config.yaml
num_attention_heads: 6
vocab_size: 4096
hidden_act: "relu"
norm: "rmsnorm"
positions: "rope"
bias: "none"
init_std_qkv: 0.0381
optimizer: "muon_variant"
learning_rate: 0.00622
beta1: 0.93
schedule: "wsd"
decay_fraction: 0.696
decay_shape: "linear"
train_tokens: 170100000
max_steps: 10383
Each number is 500 + 40 x the weight over its row's rms, rounded and kept within 0 to 999. Layers, rows and columns count from 0. Numbers have three digits each. The size before them is the row's rms in percent of the matrix's.

# up: layer 6 MLP up, 1024x256, rms 0.13, rows 165-189, columns 128-255
# down: layer 6 MLP down (transposed), 1024x256, rms 0.0668, rows 165-188, columns 128-255
up165 095:563540567498475494506479438495445484563538441487485440539507486425541484479495511418540554504535512489505490467528518513506531477443459485525491487553487509510494500562496549511538566437522576495516512414572467535491464472478545456547444499504538484492500564511500451458498545497571460522540481546539473517487559508463468488466470524510594517479528469463481494528567535536449557454489
down165 101:456474497493482492485511436524489529487470513491550537506481500508539476438472487492528493547572471595528438469461444484428545466474567507450555519424511537519494526506491470572564512437427447435509499545499543452429545498444462584524519566490530467481410537504497426482544521503461506527473476489512500489505535502558545533480497481539531529468533448481457481450487521503461478459555
up166 098:551517511429438451522546518545467542502438509347508508496405488435473498568420543472602448466478582456542553469529499475513540446509512487514461541505443551508472559503501456504491432509448447444522548517540480505519490455516472491490486537587542478482552572493536523501493526523490427486478505545552524457535463447497528532433558489541541480550490496520528516500543535491486544473574
down166 100:526481470447547506494463508465407515602502544562517393549447501457478532466440570481506443498512459471528478506475553506464452444484496523483503452485544466482532491470481497477497518582487497499504479541451510465497464558573464465455437492519443433471529515485558555534525387525499480495477491543501475480504448437527531469482478497592496470534423500476491548497530527530521502538512
up167 094:529494434532446524462480471456476488437500466517542490535483526500474471497443483515513505433550553460499491530469556533534525520515518560531539473468530553483499515477512499439527440558513534483484491515507459460481493477516459533476454493470512458444509468395558496506522477537545580491479517450501513518403467452547458554541357477524493538582498477508456480566539429480447486462505
down167 097:479564497517512487560512563509539532442509514486509574481488560526477514478555555473459500572483495578534410481528517561449437447454470505533413555530438443538551509494490491538475490491517511493536529533526483440464491538484515542453484509489479481449447499547474529485520528532582472457605475555516547492541516489506474492441545509519453472523485518413622458475557517497504514498499
up168 087:431466484546502457454513491514539430457510535465521466524526451550530481394513563546511578509474456483555519456479555462434440475474452521545521516501507521498512507486426523511521476505526493500502516527421571522491551549491526487375500519470509520526527513441551551422549464570494461538511556528469554532437527593546444502498473549515476533503474466511487505531506479437388523444559
down168 083:540497551507457529581468464504471437512415504532523487545489535573566473582554467471488482531587538496471459543495575572504543556470544484532514496473493550503526510482528579513546497538465455504523550572460429523522548587531539493489503428418497478480492516570510479447509554501518438495562518463477447563485539472532461447516457457553601471450444529507479537456499479506450551586513
up169 105:578384503527555523483547443512440502552554541457489496519492457518486517503504580443458467500438539544562471525493518604517496559480489421484510521480515439431568464473485441575539578488462477502529510448451521499478513484500486470546437490529412501487529470375473503489496451456439441476491542519496517490507436444477426530467533470508528496565505505495420515496492510501470525507477
down169 102:554478517397556564420524479503550513514516518426473465459508491502470527512446504590442451540493483528448459536441507507537570525455457491537498500423556471508552563475499492597516527469463544535540546544436531477484510446517471555479543501538480531520569400564508516490458516479501478481512490534536516525487490506558464397472541425439479510455593513491440561495466477503525548443489
up170 100:634468497481494465619502470503515493559429502500472548489467581519442456494515482508551507625500449475495504558588504507532469503492517536576421581559492476474472509492524475470511477508517497496488453460526474539462503505474473528483507525542573464527526508449464537473450507365467522488535429563449516502512514568500460526441549433460435510486531483524521509510504429537509478453444
down170 095:450472506427493473504433471555502462462508471546499548486506513597455463509471482549448527437545535479541462564524502533561574512563575481513540544499445523469537562530486560511538542522541589528561471449507453550480444449507506458522465448395483517507437514548465534510617559471439502490412462460518525533524531512555451536532521434527488548432487482501494472510456467538507484552533
up171 098:550493539489525475457507531478501504577491500545501556442474477587476456498526544486509477546488491453483530541525466525523524539489499522519479554473547529572455450520446582529558476502465511523444505480510488535502515547502575504494571466508518439494487476548463524510467586481489493511493448551504519501530511605539482515404449491526507486550518531565565509592516463443404427514498
down171 096:510510521549447505534462504510522485450516480605494547503487582495447523536550407488504502442457473518515535547569516479411455493515537500583452525529584439494458583533456468527528562486469444487490500539526465499475514478561458572567556496414545500524457551447517507545495553489606467581485552509530441492516562537476486500516489546454541515523540448492507493499567414521482592534503
up172 103:557566498463477562472546501561545487532511478490518438605480415535466453528520492500518463489463431503491485452412466535508476547529546431457526508476519514483481468555430496433508541569491558466503551533415509497485550504466551522584511492505513517497487470480531502527468446515511498526594527497510537544466546517504492523451482514464413531477546482467490517541595489486464479467528
down172 104:472512478468444477482510446522520435471489476468562497590527478545509489511525460495503496582530495433455459476458473493505468513559536519438552446450450545508531486445545574474501534570533581517500596497454462602466573471509512497499493437520452546496418481445487547524480515510449544522539515450454500546539510548491551562497493531505508517435535501491507468451540545493511487508519
up173 105:481517492513499518453528525532463496509513488524435454462480501517457484548434532535554521494426535513551465448433506451476469533528506406504505514498482474471466498562483513458482528508500465506519506394478457524510447498517636505576520432464445508516487447501531391428477466530468570496534481446484483513506481491473464548464458497501463514515435470471594473484560540552498432475496
down173 103:442515444467478503465486558482474493509493585510473541530463566518468483472502582511535549477555512547512443548509497450466528506499445449455489430522543487430444465484517548394486451502413542489565443477534510499492473503492464504527502506550513508466529466533435526619507550499510457517549517488545468530426497494461552506486416527512408482507483414513576473470510533471523494559506
up174 108:512513467519496501536466492527519419513526519559541508477464507578519558501540523535518529562441506497440460495490500506480477490503467488518534526428447474470479482537471569490465489476468462517519497520546495494449420524488524436516549513563508485462532485505481519505471492559468433423460560596464488370451512528501543491544523514482513480479467491553485513504496536448504469367499
down174 110:516511436443523528492503504469477529509457471569505483508549545489555587518564509567439532490519428513433473560588470477501513542525521523573471581507531493440548447526493450554439480529447475564517433480513509545449461483393439464495512466526502529492543534526562553510475498485469504481483525534529423465501482539517504545445586513545542537454519528544497474532575544536498518479465
up175 098:539456464493508570482542519501507514535521483458571526427448500507516498466544516465497517468488569517475464490460450484591460566531518508486511565486408445462518550478528531472540470529473529489443499513473562427565512467485538490505486546521412533570528504489446443481481539500514507490508516555533536499421532533515460517487493497448562506509452495451522550459573478485477527477524
down175 095:432469444446517539451567542495546475468572559516523492501493543539518467432542516533476521521586521520580535488509501534693473519516529517509495543456443483477530533528550531419519482486473478496448512478508516478478574492469477424483514523469510436454484524522451487489446512503512532448542511533511492532547557489474467556559484471454518586491442473535510496484515491553579486502506
up176 102:552513486487538537493484453484438523457480513430500463535500493476511501527516520487497542502468510498555476411458529536572502540512485547551505477495539471470545518437557458489496475471507503504558408449499500561414522535506511490464399484469506504553517456464507597519476637473559546502569583461485529505509466551411511532488471477545444515527474529520514551565464441562493507497532
down176 105:474558530537556514466500499472487501453503530529467475579507481508520444438515529436444507442518502493508446466491491499522459484515528487480514494481498542468510456541530437505531484460583476496505516544503453414433486503458438534434527474485486531541480492533453489500504561486444527469536472474516470475479413499541475434569424579497430382462577462601502464440494472521460521519494
up177 109:485510449508486582488484537512489462515492466485527538435523479522444489497477566467490531536505553514440487483524488448450528540522514479514482485439492368490512476484504538450441503524482531494610507485548542497527445459453496457475517517493515463530475468497463540466443501499490494504494536468519549515422491566511486507526509509456520467472485456481477580455515536565481539479510
down177 106:476452563433572546487510446544532441457480519470582526499480445474518497527461502504545494498508576525493489490501462516558472545533528482596423546498461514521486529535504492560450453479506444477557557533460487460516475432562467491476459503507485484450496526526489536479499567554550508481539507443474505507551536506476489460514568510458464463504490511497475560456518503470503578545467
up178 101:524556540547623529491514491554514560456554506546491535528563554565491454511446531486540449448531480547514505505469495513581457449523431554496466417515432510555461490544535507510511525507504510490516491514557467507452543517494527534505526457520506543546564474483522464471510528500464504523437543466476503520521561505568447435526509442455429477508427554513422410566485556533417421502415
down178 111:415497510468554543540526540546443506531535485467534516550460434507418445460455464511629505532466508510507450501505545512479450431453491454535481477507450577559463527503516451471513543564597519498513519559458485526486494499496502415498521528502481453517495541429498461477602524493401476554514524487545502480479546494448491484499588453554499491474514472562491471509524420424537511483495
up179 104:523578480425466502482464484497542514513534418536475554582443422575460538540377487506516511568481479559512486509561512513411429548529504543477505494502491489401535454504513576510471484464533481524548560448442550561576539496451507543532495495473507456494518436470536535559598567499554464481491451470499480432480515543522500536480488522476493498484501555489573487528526558511537483511512
down179 107:457490492516493546502556562563586461497502386457462463403523445543525495528546459465500515508541535516603528537519502403414499481527548558561534577454487490552469524523461568520496538505477512451510590528487480474501546544499468462461423476521492497496440488505523507602466543501535608539440480512540500505430495449522549582464475518428510502500452459528456510560491470555522515469509
up180 111:516443503513504445508472455486538550506461484554500519472513431424498475477506458508505429584447532537503476442395470468502584488492544568504471538483459521471489563449485470475465564529546403521479527501469508536524541575431527427484531498468499558558471470423597396518437457450554464452495500483482478576501512510538499498518421554456443486498542518407508564491505491503535464516460
down180 104:507477507468506553491553475540506461541514525507520563434528497471455470482511462541515504537502507566548468504523484525541506562517476507485447523459469469496464551460514487424534502554488480433461530456461507521479510549485505425463469530469460530530467540542470481427501559558512559458434465460514497507504544546468554450539492533433468556414516430505498473454526526503491478576439
up181 098:462538505499423509519595546483435498456509488539520527514446496525477513517440494499465495523473533457467576440496562569525498520461471461496574521530506506478504517495464512491512500466534473492379527464470508470510481482402472449520423517475544497462487518493476545530541491568480483509527463625501524503503454438533480534517504466515508478473584516486542461453467457487468476487560
down181 093:482417498436496444475469437454551394571452458475538509458511463469503491510501500467554529510455450430468519503502498519557536515461502472528490550520507458481517483491539522514486553508472510513528534491474561538493454476439456530381523488530556500506485517575534469498574454526528431497477504406503519529543497481440494505567422451544542446474555497464519448490511474515512519505550
up182 101:609475551605476508587549630499492483500505458525509527482463519581402477473469495463535494506457464468466478415488483551559493513524458476447473480463481412509497488411499511489450493473510553509486487517458557499507458520434544530403516486481495498491460468527543487485504502463476449531536498453511462426495482522571502527448541505503463585481512499527456439558518471466529538513456
down182 101:496466506506481486516441587510456573530531467523580491531460537510464496450407461505422502462507515471530474466539477483561497527486531494543488413455526430562516424508465517486443536461515501531511526484501511487471499523557498434454509510454487578522482496469515475576432514499432456520466492490493508570514490605523450492578503524444489450477408532529446448452504520495517518531462
up183 102:485546555498511595467550507534485457539464526474575513473486509543465505475431518457477466462484505522500470426485508586502481497488517515555483474520492486514506522515559506502596469502502533498469481483516450420559490552576484448564497495467497464515484486519567517499449507455487548559454487571559497478499473547460504501470455447530476466510531506471490600447556506460501555599486
down183 102:525445449554466490534466472500538493460442515502522517499417447586459501517462422438463531456516496532531504526458542547509465488443474511565495467538497467526520510508500541493573497523477531475509520494484529455474459480484492476470448508429505458533410456480495465506470446477541448489489492499582535560517499555497514528521482519432530437486454470516454545414461437436560481539575
up184 099:521489486454502562558563539479504575482504536482450599486544482532516463556563537510509474516527570429447510499451501465470459504530538515413577514503496374479576491552551478514489458468543489477513572517560581525516494487470518524426570462603536507504455498545486516450500488509506486468460525614489549477469439556536481579478534504522533510514542518533496500516457508493466500516498
down184 100:417560480518487511499486495537520529495488506477436437588501429529470489424450495503559528525507449495574406554443479499554574474552438546440597523488427521515500558447461509536467444524468495510577439480518568553531431552502481528496474451478514431541465553455510558466416476495551460564518523528462533529510508484549497547429461504482501465486551538525441466473470502467517531474495
up185 101:485459546549496506537594427489514455596495572500468482519484492391529536484564516479474495533557500494517490518501545538432508601521564504478487533492514477563480508486478500507499501506431495544525464495534495496506514584453489541516502508421495503554486484459503544516508471476498494527482518491508501531505485443441554511523450506441514472436478427477485529532534452544527377512423
down185 104:514502518505517496533542537439406426521500554476551456512559541530581459474427447452472577458513556524497550507514528463536531496469448495543514514522476482554536571466542482495567525539501539564509567464481479470537456485505499500544498496475468467450485525497502503516511480516482514537454526440462548494483446507519463512545485572478485595498537466470426549564535487453480519470497
up186 108:527497567465571471496525487522493488468526557512558503460443501413481530474476507487526473493533478538514499559502623495455501531482491536450577568447497533512479525481506487516520430566482580524544502452543479575546553531541531528500523493475433546550474504513538480448527489423391497473469460497469572501452546559550452531503456492547470512532470497540539554516460557496488509489470
down186 101:492496501492482595503517485429494531536573474553466441487527490545512499496505458431497497548471534529457558502482464446479399474465542511526526560526481535537521505530508500469446526542469534467537495531528440500451560491491558513468479560527435472502479521488462489575479479489503527501410554543615527528522486457515467456490548493455468436573473465484533460494469471494484480468538
up187 114:487471574499499525573530498539440499465481539533453498516477464441533519490504506543461461514495520514490470525484488461497530520530495505490560477547445497526550458482499463539479450453499599526494547496547470518493495488480468568499483549466453492473468531486573525474518470557451565560542474520531466563447598459540536502507561500472485497489504498451469452490530449485506512482492
down187 104:493505459529468509491475498495501447541497522533521536505553571486488522529558467470487474516500442452466505569558492499462433479542509464500500514533546463500434460524449492515517535554531477566600470564496541463536524466460355551475471546466496472525482475455554534496549529525540553521493544483514470536554500525436491468479526428456470493530537518533466447472490549498489500540477
up188 103:498493547538465493479601445530520481541520468493501417522516529459508453477444512553530497450455561527496512556392518511527505540489510468484455567526506537498422465484506512434384519505505493498509476479513498562514471490459513488476520527484453469534541412468533570462448446523558536530435504517485512541419492453469515472501561514513454514482414473491484510541466490508535543447486
down188 103:508493501481507514504504457551527429451505498558522457470521585447504508559527450506471516481578546482485515486513527515472517475496548523495379560469449499443501482475548514455500505503474475541451476552496506501526416471469518461478552545415378481446570469493512509488478476372531519542436459546483572562482431485481466535576482474492492486501497432510455499520488591496470497464579
up189 101:529478500464596515507603523528520565491521497510525548526496471491512483513559488484558482451453534461465516578541526479437472536485533516485517556547482530533456525477545530483480569410403476524525552506511436517512473475409435470402536479474508558460450515539466581505499484474471440506512502548490581476520466531437472503455497447488485524533508534399516513502460503460575511543483